From a checkpoint of a small transformer trained on Wikipedia.
Size: 16 layers, vocabulary 16188.
Architecture: LayerNorm before each block, no biases in attention or MLP.
Training: 501M tokens, 3819 steps.
Each number is 128 + 32 x the weight over the matrix's rms, rounded and kept within 0 to 255. Layers, rows and columns count from 0.

# layer 13 MLP down (transposed), 448x160, rms 0.065, rows 272-300, columns 0-79
[[109 195 129 104 158  75 119 163 105 121 136  63 118 155 188 133  89  51 143 130 143 149 163  86 111 139  73  98 140 140 121 100 139 112  92  94 120 146 124 123  33  97  83  87 152 119 149 124 102  57  99 100 143  97  83 124 109 114  63 137  91 129  58 108 137 116  71 109 102  98 109 135 134 145 134  99 101 120  99 125]
 [145 101 164 141 144 128 176 108  86 166  72 151 120 103 151 186 119 131 142 149 142 101 108 108 105 124 151 123  93  68 147 111 160 137 179 196 182  86 100  23  71 138 107 109  64 110 101  96  60 105 166 174  96 165 137 190  59 114 128 133 143 104 113 105 150  86  71 147 124 145 103 148 118 110 130 143 121 122 123 142]
 [114 183 111 126 115 113 187 133 140 105 110 165 117 156 173  89 172 148 123 137 147 130  90 103 113 138 115 114 125 167 156 130  93 147  84 125  71  63  92 154 123  99 178 203 114 104 137 143 183 149  86  98 120  82 117 106 117 153 148 180 122 128 121 144 119 105  99 167 152 109 204  73  73 144 126 143 150 158 148 137]
 [121 158 162 125 102 175 144 124 167  96 144  81 136 158  80  89 128 182  97 137 106  88 102 188 142 181 176 137 106 141 115 182  87 156 116 134 119 136 164 121  79  61 113 111 138 107 147 141 162 150 122 139 108 126  92 159 154 167 110 132  91 116 129 162 119 125 124 134 162  62 102 110 143 167 104 212 155  88  79 111]
 [126 212 111 121  86  66 179  91 124 135 165 140 144 115 140  94 150  85 185  64 119 128 164 199 143 113 154 143 118 151 194 180 155  46  94 128 126  77 134 110  77 119 109 142 173 122 156 106 104 107 129 105 153 166 128 147 150 166  75 101 143  94 128  79 223  90 111 115 120 113 124 143 156 191 106  85 159 161 153 111]
 [160  84 120 104  89 123 129 126 139 133 162 108 174  53 136 181 160 101 149 171 121  90 159 147  86  97 188 131 161 168  80  77 152 137 132 168 107 101 125  89 119  66 153 128 157 143 127  85 148 154 156 116 134 115 174  85 152 146 169 137 162 101 171 115 157 140 150 121 119  89  76 104 103 103  80  51 130 123 139 161]
 [104 127  94 138 150  54 115  93 110 130 149 111 119  73 136 105 158  75 147  91 139 153 103  97 108 133  96 116  95 112 176 124 163 180  98  92  91  55 111 129 111 168 119 128 143 199 130 105 108 169 183  94 107 110 119 108 170 144 108 120  90 122  93 152 157 126  28  71  73 141 160 110 124 104 129 102 139 145 181 106]
 [107 142 126 162 110 122 114  86 103  97 176 112 125 167 114 103 154 117 137 174 122 164  83 119  73 124 163  88 129 133 138 112 140  95 182 121 133 120  69  82 140 132 114 138 112 136 152 111 102 151 153 118 148 161 152 146 140 134 160 134 130 122 177 102 102 137 108 180 113 103 126 175 124 132 110 122  83 204 131 108]
 [139 153 119 126 153 114  87 111 102  76 135 151 173 101  98 156 165 169 159 102 156 196 106 107 124  84 106 102 107 132 148 106 103 127 105 137  43 110 112 125 128 140 129 109 124  72 118  80 112  52 102 152 125 170 139 203 145 100 134 144 103  81 120 119  90 156  95 140 132 154  84  87  91 128 101 155 145 160 128 207]
 [217 181 127  53 150  55 110 102 165 156 155 102 136 164 119 116 154 120 149 191 131 122 112  92 135 129 112 151 133 117 159 213 133  91 106 124 130 133 105 151 158 181  77 108 120 154 148 193 133 136 107 163 142 146 143  67 107 135 120 143 118 147  88 133 148  89  97 117 143 187  98  86 172 188  90  92  74 123 113 151]
 [192 105 159  99 150 121  94  88 144 191 120 125  78  88 194 142 153  96  93 106  54 151 119 102 164  92 148 133 142 117 144 175 149 107 138 160 143 123 175 161 129 118 113 139 145 190 130 101 118 107  74 149 126 162 159 111 136 127 122 106 165 100 144 149 198 100 102 124  94 143 159 166 103 110 137 164 130 116 192  90]
 [ 99 169 145 111 201 106  77 124 134 138 173 155 178  98 113  94 138 138 194 134 150 133 114 166 109 136 122 143  76 126 145 113  68 148 216 156 130 190 128 139 114 122 130 195 121 110 129 138 131 165 145 130 193 104 101  92 139 121 170 133  92 147 103 104 148 177  96 100  81 174 111 129 127 101 107 123 133 119 146 149]
 [145 123 153 182 140 116 103 147 153 106 141  72 182 144 154 151 163 138  88 165 109 102 205 109 130 119 120  98 103 162 113 116 159 172 142 185  92 121 149  66 127 135 145 109 119 165  71  97 141  94 161 110 125  91 101 146 129 157 156 181 167  70 129  78  78  96 126 111 142 119 105 126 100 120 121 130 114  97 156 129]
 [158  75 165 114 131 100 121  66 146 117  91 135  94 145 187  80 124 153 106  78 128 108 145 136 160 114 133 138 129  70 113 124  48 160  50 130 148 150 126  59  67  96 129 145  81 134 153 140 102 173  87 159 105 161 116  92 128 107 139  95 102 116 147 170 139 144 112  98  42 144 130 118 213 124 140 177 104 112 137 104]
 [112 139 123  72 156 192 189 182 113 135  97 125 100 141  81 117 182 115 142 141 140 138 108 153 144 108 174 165 126 102 120 129 143 130 110  95 176 106  92 133 125  53 161 137 164 128  59 128 156  89 130  96  76 134 171  75  77  96 158 110 115 153 124 160 146 126 117 127 150 162 160 140 182 155 142 105 115 126 116 157]
 [ 95 119 162 152 144  83 167 164  35 139  96 106  77 123 130  96 112  91 109 117 167  67 125 141  92 103 187 125 124 153 156 127 193 149 182 165 160 162 130 152 122 103 106 121  54  91 148 117 119 157 168 148 148 211  92 171 120 144 180 133 162  58 143 113  77  91 110 110 120 115 154 100 218 146 124 161 105 102 116 147]
 [157  59 157 173 171  91 116 125 132 100 144 116 109 102 159 144 114 160 110 140  74 122 116 133 119 117 166 144 169 129 150 136 157  98 146 115 157 162 210 145 114 160  73 167  73 142 141 107  81 163 111 119 156  93 104 111 172  70 127 110 129 115 132 154 144 152 105 107  57 100 187  97 114 156  84 103 181 122 105  75]
 [134 127 155 144 105 109 122 160 133 148 121 136 112 137 118  56 158 101  71 158 152 116 135 118 102 120 132 153 115  80 147 172  74 120 122 117 111 147 118 175 114 127 122 139 149 167 138 131 133 175 145 138 166 116  74 136 118  64  45  66 148  79 124  71 129 121 107 107 158  87 154 113 142  99 155 141 112 151  83 145]
 [155 189 112 157 134 120 110 167 122 140 126 145 100 183 125 122 116 131 163 140  70 104 127 111 144 116 116 107  59 128 109 151 143 123 168  63 145 164 112 119  73 144  72 119 137 138 144 149 155 115 107 146  84  62  88  52  87 130 152 107  69 144 166 133 137 184 123 132  96 162 106 102 148 105 185 147 137 131 100 120]
 [ 91 164  69 142  54 216 163  95  70  65 134 125 121 135  99 138 136  97 107  84 142 144 116 150 137 108  50 142 201  72 134 113 194 148 128 159  96 173 112 146 143 100 130 100 130 100 135  92 164  70 173 108 125 132 121 201 159  85 103 131 116 117 124 138 156  81 130  77 143 139 121 169 157 120  97 142  91  85 112  94]
 [127 190 124 160 158 122 141 168 141 143  59 120 134 132  86  96 152 175 151  78 175 110 122 158 113 151  83  85  99 141 132 146 167 148 107 112 117 150 153 136  77  92 223 133 165 122 165 109 173  70 158 172 127 156 166  55 160 210 207 128 179 107  78 171 183 131 161 145 110  99 149 137  86 122  93 118 151 124 101 152]
 [122 148  90 126 133 124 202 156 100 157 118 138 120 139  44 140 119 120 153 141 157 129 130 158 128 108 121 126 150  90 140 180 154 115 126 108 100 132  52 116 126  64 142 131 150 149 124 145 135 121 128 143 141  88 120 134 109 167 152 102 123 147 107 143 136 117 154  86 134 101  99 137 100  80 124 104 149  63  76 164]
 [187 144 147 159 141 123 133 157  95 133 105 113 111  92  95 168 144 106 112 122  64 145 147 102 110 147 148 154 144 143 109 136 150 136 110 161 182 124  83 169  97 168  94 129 101 184 130 174 118 138 191 118 138 133 169 167 158 149 156 101 150 122 130  72 143 134  77 131 103  99 128 153 168 139 132 151  66 142  95 170]
 [140 108 119 141 182 139  85 133 106 101  85 146 171 115 100 164  87 136 136 198 101 102  95 139 159 102 129  63  84 114 127  95 100 141 133 144 116 139 122 123  97 124 123 157 117 119  98 134 138  96 126 155 124 101 138 160 165 184  59 122  73  84  98 103 167 168 102 175 184 159  87  85 127 117 141 129  84 114 128  48]
 [133 120 172  98 179  75  79 144 139 162 119 141 109  96  78  86 107 165 153 138 107 118  98 175 121  94 126  80 112 129 125 121 126 102 145 111  99 157  92 160  92 150 136 120 149 132 128 130 104 194  88 175 104 130 140  13 212 121 139 132 156  94 112 131 121 147 126 122 116 106 138  84  91 104 119 129 180 150 113 155]
 [133 164 126 101 111 149 170  80 138 192  85 150 187 116 155 138 120 121 144 157 193 109  72 129  64 121  72 115  79 150  87 110  79 139 139 147  62 125 154  92 151 175  74 121 137 108 127 169  99  98 163 103 141 110 155 141  86 203 136 161 123 150  73  95  78 118 160 125 104 205 120 108  93 152 160 112 181 167 148 104]
 [153  91 118 189 123 132 121 142  86 166 103 103 105 133 110 163 134 188 148 127 121  83 139 141 120 136 179 123 132 134  78 206 173 121 188 103 101 141 146 114 113 150 132 119  98 106  54 122 112 114 138 142 163 121 144 255 158 178 137 162 108 136 174 144 114 116 140 150 130  97 148 102 144 154 150 106  69 103 105 138]
 [ 96 100 110 162 191 150  99 128  41 148 116 105 163 139 152 143 129 118 155 183 109  38 159 122 117 108 113 116  95 100  54  98 170 121  81 170 129 115 127 172 128 164 137 129 154 123 104 124 159 112  90 128  97 127 155 121 139 149 124  45 145  94 158 122 110  93 145 133 106 130 101 186 189 118 105 150 157 189 136  77]
 [171 217  84 146  92  94 185 158 135 112 137 110 152 154 178  99 128 128 123  75  69 101 178 144 122 139 160 159 133 105 117 138 150  87 126 142 141 119  99 164 159 146 113 177 117 118 124 107 164 110 126 149 134 179 134 191 141 168  97  91 118 139 177 114 134 129 116 142 105 111 123 196 136  88  83 115 124  99  82 160]]
# layer 13 MLP gate, 448x160, rms 0.0652, rows 273-300, columns 0-79
[[158 177 132 140 172 138 113 128 116 110  95 177 117 137 138  81 105 116 147  72  74 133  90  68 104 169 147 151 143 137 144 103 137  76 138 120 157 151 128 110 136  95 129 123 173 103 177  78 159 117 122 115 130 146 153 169  88 131 172 141  97  51 118 135 173 176 116 119 208 107  80 132 183 140 165 114 153 138 133 188]
 [101 129 160 110  81 130 139 130 117 139 177 103 159 145 161  95  93 175  82 116 176 132  58  70 174 123 193  70 100 101 160 127 122  88 104 138 145 102 123 166  84 169  89 139 116 125 179 131 140 145 113 151 126 136 115  99 186 153 140 199 180 102 100 132 166 168  78 174 150 145  97  59 136 139 162 141 155 110 104 143]
 [ 90 114 160 122 119 176 113 146 109 103 150  56  91 195 134 100 149 136 123  81 139 100 123 166 138 174 116  84 159 125 168 151 117 111 111 178 147  61 129 150  78 112 159 180 114 138 112 112 103 160 141 154 137  70  86 112 119 115 123 129 149 146 145 102 139 144 147 127 151 136 112 107 137 142 173 102 185 140 135 172]
 [123 108 107 142 132 142  95 114 142  97 168 123 117  91 104 195 120  87  67 162 147 133 146  95 102 100 127 165 129  87  84  77 112 105 198 132 144 133 133  85 143 123 110 136  86  85 121 208 168 127 194 103 121  76 114  84 131  78 119 163  85  97  95 105 124 169 110 117  70 106 105 164 152 213 130 134  93 135 131 171]
 [116  69 136 149 102 166 116 126 155  93 111 153 116 172 123 180 106 139  95 113 107 106 158 156 230 132  70 102  86 142 145 111 126 122 110 132 148 115 111 149 138 148 165  92  90 150 176  98 139 164 183 143 164 124 124 124 177 143 132 161 104 103  97 107  97 108  95 127 144  88 119 149 130 153 131 148 144  74 122 119]
 [103 102 183 127 125 140 145  78 117  97 129 133 126 139 103 158  78 128 160 151 128 154 154 189  58 125 161  90 164 173 166 133 133 124 137 142 134 145 164 112  55 133 187  81 122 107 150 182  90 194  99 137 137 149 123  88 108 130 157 165 122  40 116 135  88 141  96  78  83  94 187 112 154 158 184 151  94  71 240 195]
 [148 171  86 117 211 148 192 159 147 111 108 164 170  79  99 103 111  66 157 157 157  93 161  87  96 144 134 163 148  99 142  97  90 142 130 165 125 172 127 108  94 139 159 129  72 168  78 101 120 140 130  84 165  81 141 137 122 139 115 134 127 168  69  93 117 124 160  92 153 112 128 103 176 142 148  99 117 102 189 146]
 [114  79 101 138 160  85 113 123 101  83  63 123 160 116 146 127 156 168 104 100 128 121 169 124 118 129 148 143 140 132 156 114 140 133 150 143  84 141 106 112 144 132 136 128 173 115 167 134 117  98 114 131  97 177 145 161 138 111  74 159 160  94 113 164 100 168 185  70 145 178 103 133  95  81 140 132 129 169 117 119]
 [133 116 196 110 105 100 124 114 134 149 197  98 123  84 161 123 118 157 165 108 108 161  96 169 135 104 203 108 106 109  78 122 140  97 163 109 119 134  61 140  85  82 106 167  83 152 109 114 116 188 133 157 113 130  60  87 136 190 192 160 159 177 211 103 103 138 114 155 114  85 161 139 139 152 100 163 178 124 138 102]
 [220 147 123  62  60 108 120  83 110 125 137 164 131 135 193 139 162 115  80 139 123 135  47 174 120 105 138 110 101 119 161 134 177 167 172 158 139 170 118 131 132 111 158  93 145 108 122  78  90 129  72 137 119 125 117 136 118 115 137 156 160 106  36 111 160 145 139  99 162 140  87 156 101 174 129 143 105 148 143 176]
 [124 156  97 104  93 205 187  96 182 105 156 123 170 125 129 113  69 118 121 147 150 132 208 146 114 114 135 150 124 140 122 117 141 109 138 145  62  96 113  68  99 135 109 122 167  79 123 187 163 125 171  82 148 145 144 112 121 167 148 140  81 154 135  46 124 152  92 198 102 143 125 109 111 162 135 126 135 181 115 135]
 [114  87 125 106 136 113 189 153 123  92 136 131 149 137  95 114 170 103 111  65 180 169 122  89 157 147  70 126 149 111 133 114 142  86 188  86 142 114 147  89 141 116 155 175 143  72 200 176  69  82  99 137 129 174 150 116  94  66  82 145 126 166 102 187 135 111 119  81 136 128 153 148 112 134 137 125 160 123 121 149]
 [127 184 139 100  87 102 127  97 200 126 111  98 127 161 119  86  71 180 125  98 147 158 163 176 145  96 124  79  96 123  43 133 150 156 113 163 193 115 136 129 131  88 139 159 128 117 141 153 105  61 133 155 128 114 147 103 170 194  97 181 160 148 105  98  84 199  82  68 181 110 102 139 153 203 168 146 154 114 111 183]
 [ 93  76 180 158  65  54 102 183 114 155 125  87 134 168 122 124 131 177 124 158 110 151 156 125 142 163 126 132 133 156 121 148 114 110 158 174  83 178 138 129  89  78 162 140 137  81 140 162 143 168 136 132 161 150 107  80 177 160 152  96 121 196 177  95 142 156 134  84 137  85 175  81  95  88 115 184 144  63 181 198]
 [156 197 103 171  91  69 138  82 133 162 157 125 193 162  43 149 102 135 170 113  96 167 104 160 160 110  43  74 123  94 143 144 143  86  95 137 162 157 134  70 162 132 100 176 179 167 153 107 134 104 142  33 134 142 128 151 115  86 137 115  96 134 140 118 173  77 141 104 128  91 128  90 100 122 145 138 132 176 161 134]
 [109 132 116 128 163 132 129 121  92 149 118 147 165 119 145 184 145 140  96 152 119 175 140 136 198 114 122  58  84 157 158  93 144 138 153 141  86 159 147 113  83 152 145 112 152 188 114 166  95 136 127 168 128 124  49 110 141 129 157 111 126  95 162  90 106 108  73 128 173 115  68 145  93 121 144 140  79 149 146 123]
 [180 111 180 140 156 146 145 179 138  84 119 142 150 101 115  79 146  96  80 124  82 148 124  94 142  72 130  74 177 168 130 103 155 126 119 156  95  93 170 102  52 136  83 137 124 107 146 156 130 147 129 148 168  99 124  97 100 106 142  87 147 123 108  83 152 119 118 133 142 164 114 130 121 166 119 155 119 113 149  75]
 [134 104 140  91 132 128  83 134 145 109 156  78 102  77 156  93 142 151 114  87  93 140  74 132  92  71 133  48  89 110 160 142 164 122  94 160  87 123 124 160 122  66 135  74 108  90 163 154 119  85  58 164 127 173 163 108  86 127 140 122 127 103 131 138 120 189 131 145  93  95 102  67 197  79 115 172 130 172 201 126]
 [ 91 105 145 111 146 154 175 127 153 102 126 160 206 124  96 130 118 131 150 124 125  63 140 105 102 105 126  86 111 144 152 122 146 153 100 136 108 130 133 149 147 120 137 147 122 163 154 145 150 154 158 137 155 151 120 189 141 105 172 127 165 100 138 124 141 141 126 124 167 149 149 165 125 159 134 162 146  70  81 136]
 [103 141 109  97 109 146  97 135 217 118 127 112  95 143 145 139 105 151 120  86 135 171 166 134 212 162  87 128 146 113  94  87 151 136 188 124 100 171 126 108 125 113 133 136 107  86 143 140 136  84 103 172 109 159 160  37 139 150 129  81 109 106 103 128 182  79 124 156 111 145 161 104 130 124 139  87 153 145 161 123]
 [135 121 172 160 166 105  80 131 146 110 113 143 117 158 163 137 133  88  65 159 125 153 119  64 118  85 124 158 110 166  90 120 127  92 121  90 189 149 122 164 142 103 135 129  92 132 171 117 100 126 126  94 135 150 116 111 169 132  71 123 111 176 107  91 118 121 120 188 124  65 109 101 103 122 160 130 114 149 153 162]
 [ 53  89 156 125 151 155  91 136  84 112 176  97 133 142 140 170 117 163 153 144 125  77 129  96 153  97 116  97 172 122 153 100 123  79  97 144 110 151 180  78  73 149 138 127 105 126 149 146 159  96 119 133 133  75  88 143 126 163 120 139 104 151 112 133 130 123 155 137 195 160 153 125 157 105 161 102 100 162 108 167]
 [194 149 154 153  87 174 127 130 128  96 148 130 157 113  75 143 122 178 213 136 118  79 118  99 161 101 156 123 164 154 125 167 118 113 123 127  65 128 188 126 168  72  67 140 175 120 165 183  92 121 186  90 165  88 122  92 112 119  73 147 117 176 181 150 110 180 109 156 136 105 141 120 122  82 133  91 109 148 145 148]
 [177 161 158 109 163 120 147 118 145 130 117 125 141  88 152  81 128 116 146  84 144  49  78 146 125 178 109  99 128  80 146 140 113  91 115 103 148  95 156 192 101 112 130 103 196 182 175 114 107 146  54 137 111 166 146 155 112 168 122 149 147 107 164 114 195 119 134  88  98  87 152 148 121 144 107 124 119 152 136  99]
 [127 147 154 165  78 155 152 113 113 101  77 101 110 162 166 148 163 203  84 110  62 114 137 144  86  55 110 146 239  87 121 102 115 101  66 160 212 156  84  59 123 124 158 115 204 170 165 114 167 158 125 128  89 144  96  32 187 119 131 122 140 138 127 133 132 178  76 131 142 111 100 152 115 167  94 126 129 115 158 146]
 [144 106 114  81 192  89 116 120 151  83 127  86 144 127 164 137  74 144 122 122 128  87 124  72 104 109 101 105 144  82 135  54 111 147 114 156 113 114  78 126 113 130 158 145 147 102 176 114 161 148 178 110 106 129 135 152  85 116  96 147 152 138 129 107 131 163  91 143 122 122 139 154  90 101 117  85 189 180 108 105]
 [124  87 170 130 124 102 133 124 168 105  84 102 160  73 142 173 106 154 132 127 144 173 140  68 157 133  86 194 138 164 161 107 151 110 167 158 126 187  68 132 111  88 164 158 139 146 128 116 147  84 137  86 143 137  99 131 127 114 101 175 116 155 110 216 117  61 109  95 139 136 186  70 109 140  93 112 156 107 111 149]
 [121  85 127  91  93  65 172 116 205 163 168 117 144 125 143 130 148 117 125 140  56 124 164 163 124  73 153 169  99  66 162 132 131  81 124 147 102 181 139 114 105  82  91 171 120  92 142 107 168 151  98 107 101 172 128 125 108 119 147 147 119 159  70  90 112 135 101 102  56 160 182 127  91  94 111 147 130 133 116 174]]
# layer 13 MLP up, 448x160, rms 0.0653, rows 273-300, columns 0-79
[[ 74  98 101 102 111 119  90 135 133  84 161 157 189  63 175 122  81 161 122 106 115  98 109 132 128 123 141 128 189 159 129 131 122  97 142 105  96 106 149 126 171 139 124 129 136 169 127 119 102 145 173 129 120 198 103  82 101 130 166 116 174 115 139 141 113 106 108 138 126  87 106 173 124 117 156 167 110 122 126 149]
 [111 109 137 116 100  78 126 116 127  91 167  75 153 134  73 111 140 159 155 109 174 141  55 164  96  58 186 119  68 103 132 133  93  61 113 114 108 107 125 159  84 153  99 106 136 128 192 135 149 102  94 125 150 125 166 130 122 157 125 109 146 116 101 141 174 139 181 118 130 117  89 132 117 125 101 135 128 148 164 116]
 [133 121 113 114 126 118 100 116  90 147  88 176  46  99 163 206 155 128 200 163 137 177 106 170 112 126 104 212 191 129 116 112 168 165 136 117 159 143  93  64 106 141 148  72  87 111 196  61  65 122  55 108 159 168 142  90 134 119 141 132 114 138 168 163 108 105 127 115  92 133 155  89 116  99 134 125 110 140 180 125]
 [138 105  86  84  71  89 167 141 108 102 134 131 147 122 156  31 129  55 134 109  98 110 136  80 129  93 111 142  68 166 121 141 149  99  79 137 143 186 155 160 175 174 119 141 102 206 204 110  46 144 112  94  85 147 180 118 106 149  76  96 141 122 112  77 110 128 122 183  41 177  65 125 117 126 106 118 110 116 136 171]
 [ 86 155 145 134 220  86 201 124 130  75 156 155  81 178 114 174 121 145 107 150 148 149 124 126 137 116 105  87  88 121 172 135 127 126  98  85 188  88 160 115 107 119 107 122  86 110 154 129 143 151 145 159  95 176 135  99 143  86 101 120 134 143 135 183 117 106  69  76 121 156 177 114 189 133 135 155 135 166 129  79]
 [100 133 119 125  93 165 111 109  94 146  99  83 171  98 104 125 139  67  65 141 127  87  57 163 186 160 174 152 163 112 167 154 133 123 123 102 114 130  93 123 127  87 127 134 138 102 138  77 132  72 125 148 123  88 115 173 149 164 160 121 185 149 166 164  81 164 142  89 162 134  79 137 130  76 102 131 170  95 125 155]
 [ 67 159 168 143  89 114 138  83 173  87  68 105  95 144 146 129 162 199 129 138 132 111  91 142 149  39 139 167 133 100 139 110 158 117 192 155  99 101 104  86 156 122 123 127 189 165 140 169 142 143 107 127 122 157 143 133 124 170 169 123 116 114 146 117 124 119  59 161 120 117 146 159 120  71 100 107 151 144  94 131]
 [142  98 126  96 117 123 147 170 165 173  64 130  89 136 184 108 131 106 136 137 142  82 138 115 111 168 139 159 143 129 124 132 171 122 114 139 145 116 165 159 152 139 117 112  92 126  57 112 128  92  95 140 108  85 157 116 113 151 103 123 134 101 133 173 103 115  81 139 130 183 174 121  91 117 164  91 121 100  87  80]
 [132 118 100 125 207 133 107 171 105  99 114 126  82 130 147 127 136  94 131 141  84  59 135 143 141 153 152 145 126 115 157 127 174 165  64 133 182  65 185 166 142 151 138 116 173 114 104 125  89 147 151 147 109 109 137 144 161  62  93 100 100 103  70 146 163  81  73 101 151 169 156 110 134  60 107 148 118  87 199 143]
 [197 126 163 121  92 107 102 153 148 136 166 163 120 131 132 132 155 121 114 141 160  98 159 109 159  58 151  84 118  93 134 135  94 170 128 126 135  85 129 113  84 116 108 123 119  82 124  83 165 195 113  91 196 133 133 120  79  74 102 142 134 108  64 165 157 140 120  79 171  78 136 111 159 129 138 101 121 101 142 135]
 [ 91 139 109  72  93  83 136 151 143 176 133  90 162 114 124 150  89  67  98  89  99 149 141 104 148 103 125 140 152 107 148 132  48 110 159 158 156 172 131  70 137 102 108 195 112 128 123 157  93 137 107 155 163  72 111 111 138 192 159 161  89 108 163 123 184 140  86  96 112 127 129 122 152 106 147 181 131 104 172 190]
 [123 159  97  68 141 124 100 105 162 131 102 169  93  97 108 121  83 101 156  79  75 131  99  94  99 130 178 123 165 140 153 139 162 117 105  83 226  40  81 148 145 143  92  78 125 162 128 156 101 105 116  90 124 101 120 168 158 121 125  78 121 108  65 121 120 171 121 134  91  96 118 111 109  74 109 118 145 170 128 126]
 [143  86 109 143 120 149  50 119 177 124 154 148  53 104  92  92 160 171  79  71 152 117 118 159  68  97 173 112 124 141 107 165 140 151 125 134 173 123 164 130  79 167 123 158 144  86  87 117 130 156  65 134 100  66 152 145 102 106 109 165  95 104  81 105 128 150 152 139 144 124 107 148  84 104  97  61 150 170 138 172]
 [184  83 129 119  80 115 153 190 192  53  74 153 151 163 139 123  94 145 127 159 105 165  69  84  59 131 100 190  88 158 169 169 105  85  85 111 186 110 142  70 107 190 172 171 130 138 118 144 173  98 168  86 103 138  80 131 115 143 153  77 106 132 148 148 161 147 129 155 186 138  63 171 184  91  99 122 114 100 166 132]
 [103 156  73 120 108 172 131  91  99 114 129 130 156 128 199  68 130 143 126 131 123 160 170 174 107 153 131 137 119  90 114 114 152 125 137 160 111 183  95  77 143  58 168 124  48 126 147 138  56 178 172  89 126 168  98 110  54 103 139 131 114 149 147 122 180 117 137 150 192 153 197 174 154 135  39 153 170 108 153 179]
 [107  91 165 139 184 134 114 133 103 134 116 115 162  62 157 133 120  78 109 133  98  96 116 114 121  88 142 159 127 104 127 120 162  82 189  71 147 144 142 172 104 130 166  91  77 111 159 141 103 146  96 114 132 181  86 159  72 159 116 141 204 165 157 128  97  84 163 134 133  96 136 155  98 166 144  87 136 102 150 121]
 [ 80 103  84 155 166 100  93 123  89 151 103  71 139 157 189 166 140 146 134 154 156 131 133 139 102 136 119 128 155 119  90  99 116 140 140 156 139 132 169 106 123 115 122 135 138  98 106 137 120 146 147 106 156 174 148 117  83 189 164 164 105 150 188 130  89 116 118 165 132 140  82 119 102 155 121 137  91  86 146 114]
 [115  82 123  56 176  24 101 144 150  56 124 133 138 108 121 103 132 131 128 115  91  41 103  57  92 149 157 138 147  72 132 114 114 117 114 125 138 113 147 103 197 128 142 119 100 173 126 113 118 143 217  93 125 154 129 152 119 152 160 137 136 195 157 116  94 120 107 116 133 112 109 163  72 158 124 129  85 184 191  58]
 [144 115 146  90 157  88  86 110 116 166 109  92 157 127 144 117 123 170 129 201  81 106  97 100 144 160 149 148  94 168  91  98 115 116 131  95 112 123 149 131  88 149  94 183 101 161 112 184  75 133  94 166 180 137  78 133 135 147 190 126 149 139 101 161 117 182  63 132 106 152 134 131 157 154 166 107 177 205  83 231]
 [ 92 137 133 143  91 109 153 111  92 145  91 180  94 126 212 128 169  94 110 159  83 140 180 166 150 113 179 112 177 174  83 106 174 144 154  81 151 138 160  90 106 148 105 173 138 150 135 141 162 136 151 146 116 166 141 128 158 110  78 148 144 117 116 123 104 107 168 152 122 104  79 104 118  78 127 103 109 117  71 109]
 [123  71 165 113 165 126 169 104 150 190 173  96 150 125 175 136  90 176  90 171 145 128 118 117 116 164 139 128  96 144  97 120 183 153  97 110 118 174 157 128 112  89  71 147  86 150 134 138 107 152 120 198 113 162 119 110 135 113 184 133 158 171 130 157  97 110 167  44 119 150 102 193 139 156 110 102  91 146 165 148]
 [ 76 121 156 119 121 126 169 148 145 104 119 113 139  81 109 104 147  77  86 120 171 151 143 120 145 100 103 142 125 107  76 173 118 154 168 136  86 145  85  88 135  83 120 120 165 161 155 113 171 132 152 150 107 130  97 129 133  90 130 170 102 106 143  90 162 136 140  98 127 128 139 103 129 113  79 138  99  97 118 116]
 [ 77 138 169 159 151 111 128 177 153 127 139 159 117 128 125 118 101  76 125 109 131 150 152  99  58 128 178  99 109 135 107 171 102  83 211 117 102 171 127  90 104  36 113 150 128 179 204 159 181 156 171  98 100 123 127 108 163 136 106 128 123 173 115 143 125 138  90 147 152  87 140  74 166 132 178 145 143 117  98 114]
 [186 149 125 133  89 143 100 130 158  79 145 118 145 134 174 124 174  26 103 105 178 124 122  75 163 144 116  87 119 107 110 178 143 114 108 114 199 130 114 143  93 100 149 148 128  97  88  50 116 109 140 124 101 148 113 139 111 137 153 113 147 117 121 133  93 102 147 120 152 101  79 111 135 136 175  79 115 147 132 140]
 [ 96 125 125 160 123 184 108 152 168 135  11 141 115  96 156 176 178 104  61 155 153 124 125 107 116 168 108 137  81  73 134  68 128 125 129  90  81 166  79 180 149 119  98 126 131 147 168 113 168  84 113 131 105 168 148 129 166 137 178 171 142 151 141 169 139 137 187 183 105 127  94 139 142 110 129 146 109 122 187 126]
 [ 97 100 157  71 125 103 159  62 195  62  99  94 182 167  83 114 166 104 112 158 110 147 179 159 144 109 158  90 124  83 118 121 123 124  90 153 149 163  81 156 142  44 139 112 141  99 169 169 132 123 119  96 122 134  93 125 106  73 117 142  93 162 108 154 152  94 130 108 144 149 127 124 120 122 127 130 176 157 133 104]
 [204 166 132  91 139  91 133 135 148  86 129 184 105 119  95 108 104  91 115  77  77 177 117 147 181 134 125 118 114 112 142  88  76  94 104  95  95 113 120 104  72 140  62 158 107  71 157  75 120 148 131 125 116 121 131 101 151 135 138  67 116  88 115 120 104 146  62  95 133 136 167 163 126 204 119 128 124 145 107  98]
 [131 132 116 168 202 148  84 154 194 141 129 191 128 130  91 136 119 120  78 158 137 147 161 181  92 114  34  93 135 165 120 128 113 152  83 134 101 134 127  81  59  66 151 120 138  73 124 102 137 179 112  89 131 149  80 116 132 120  86 172 111 163 115 115 113 111 131 124 130 110  91  78  78 121 119 120 163 125 101  79]]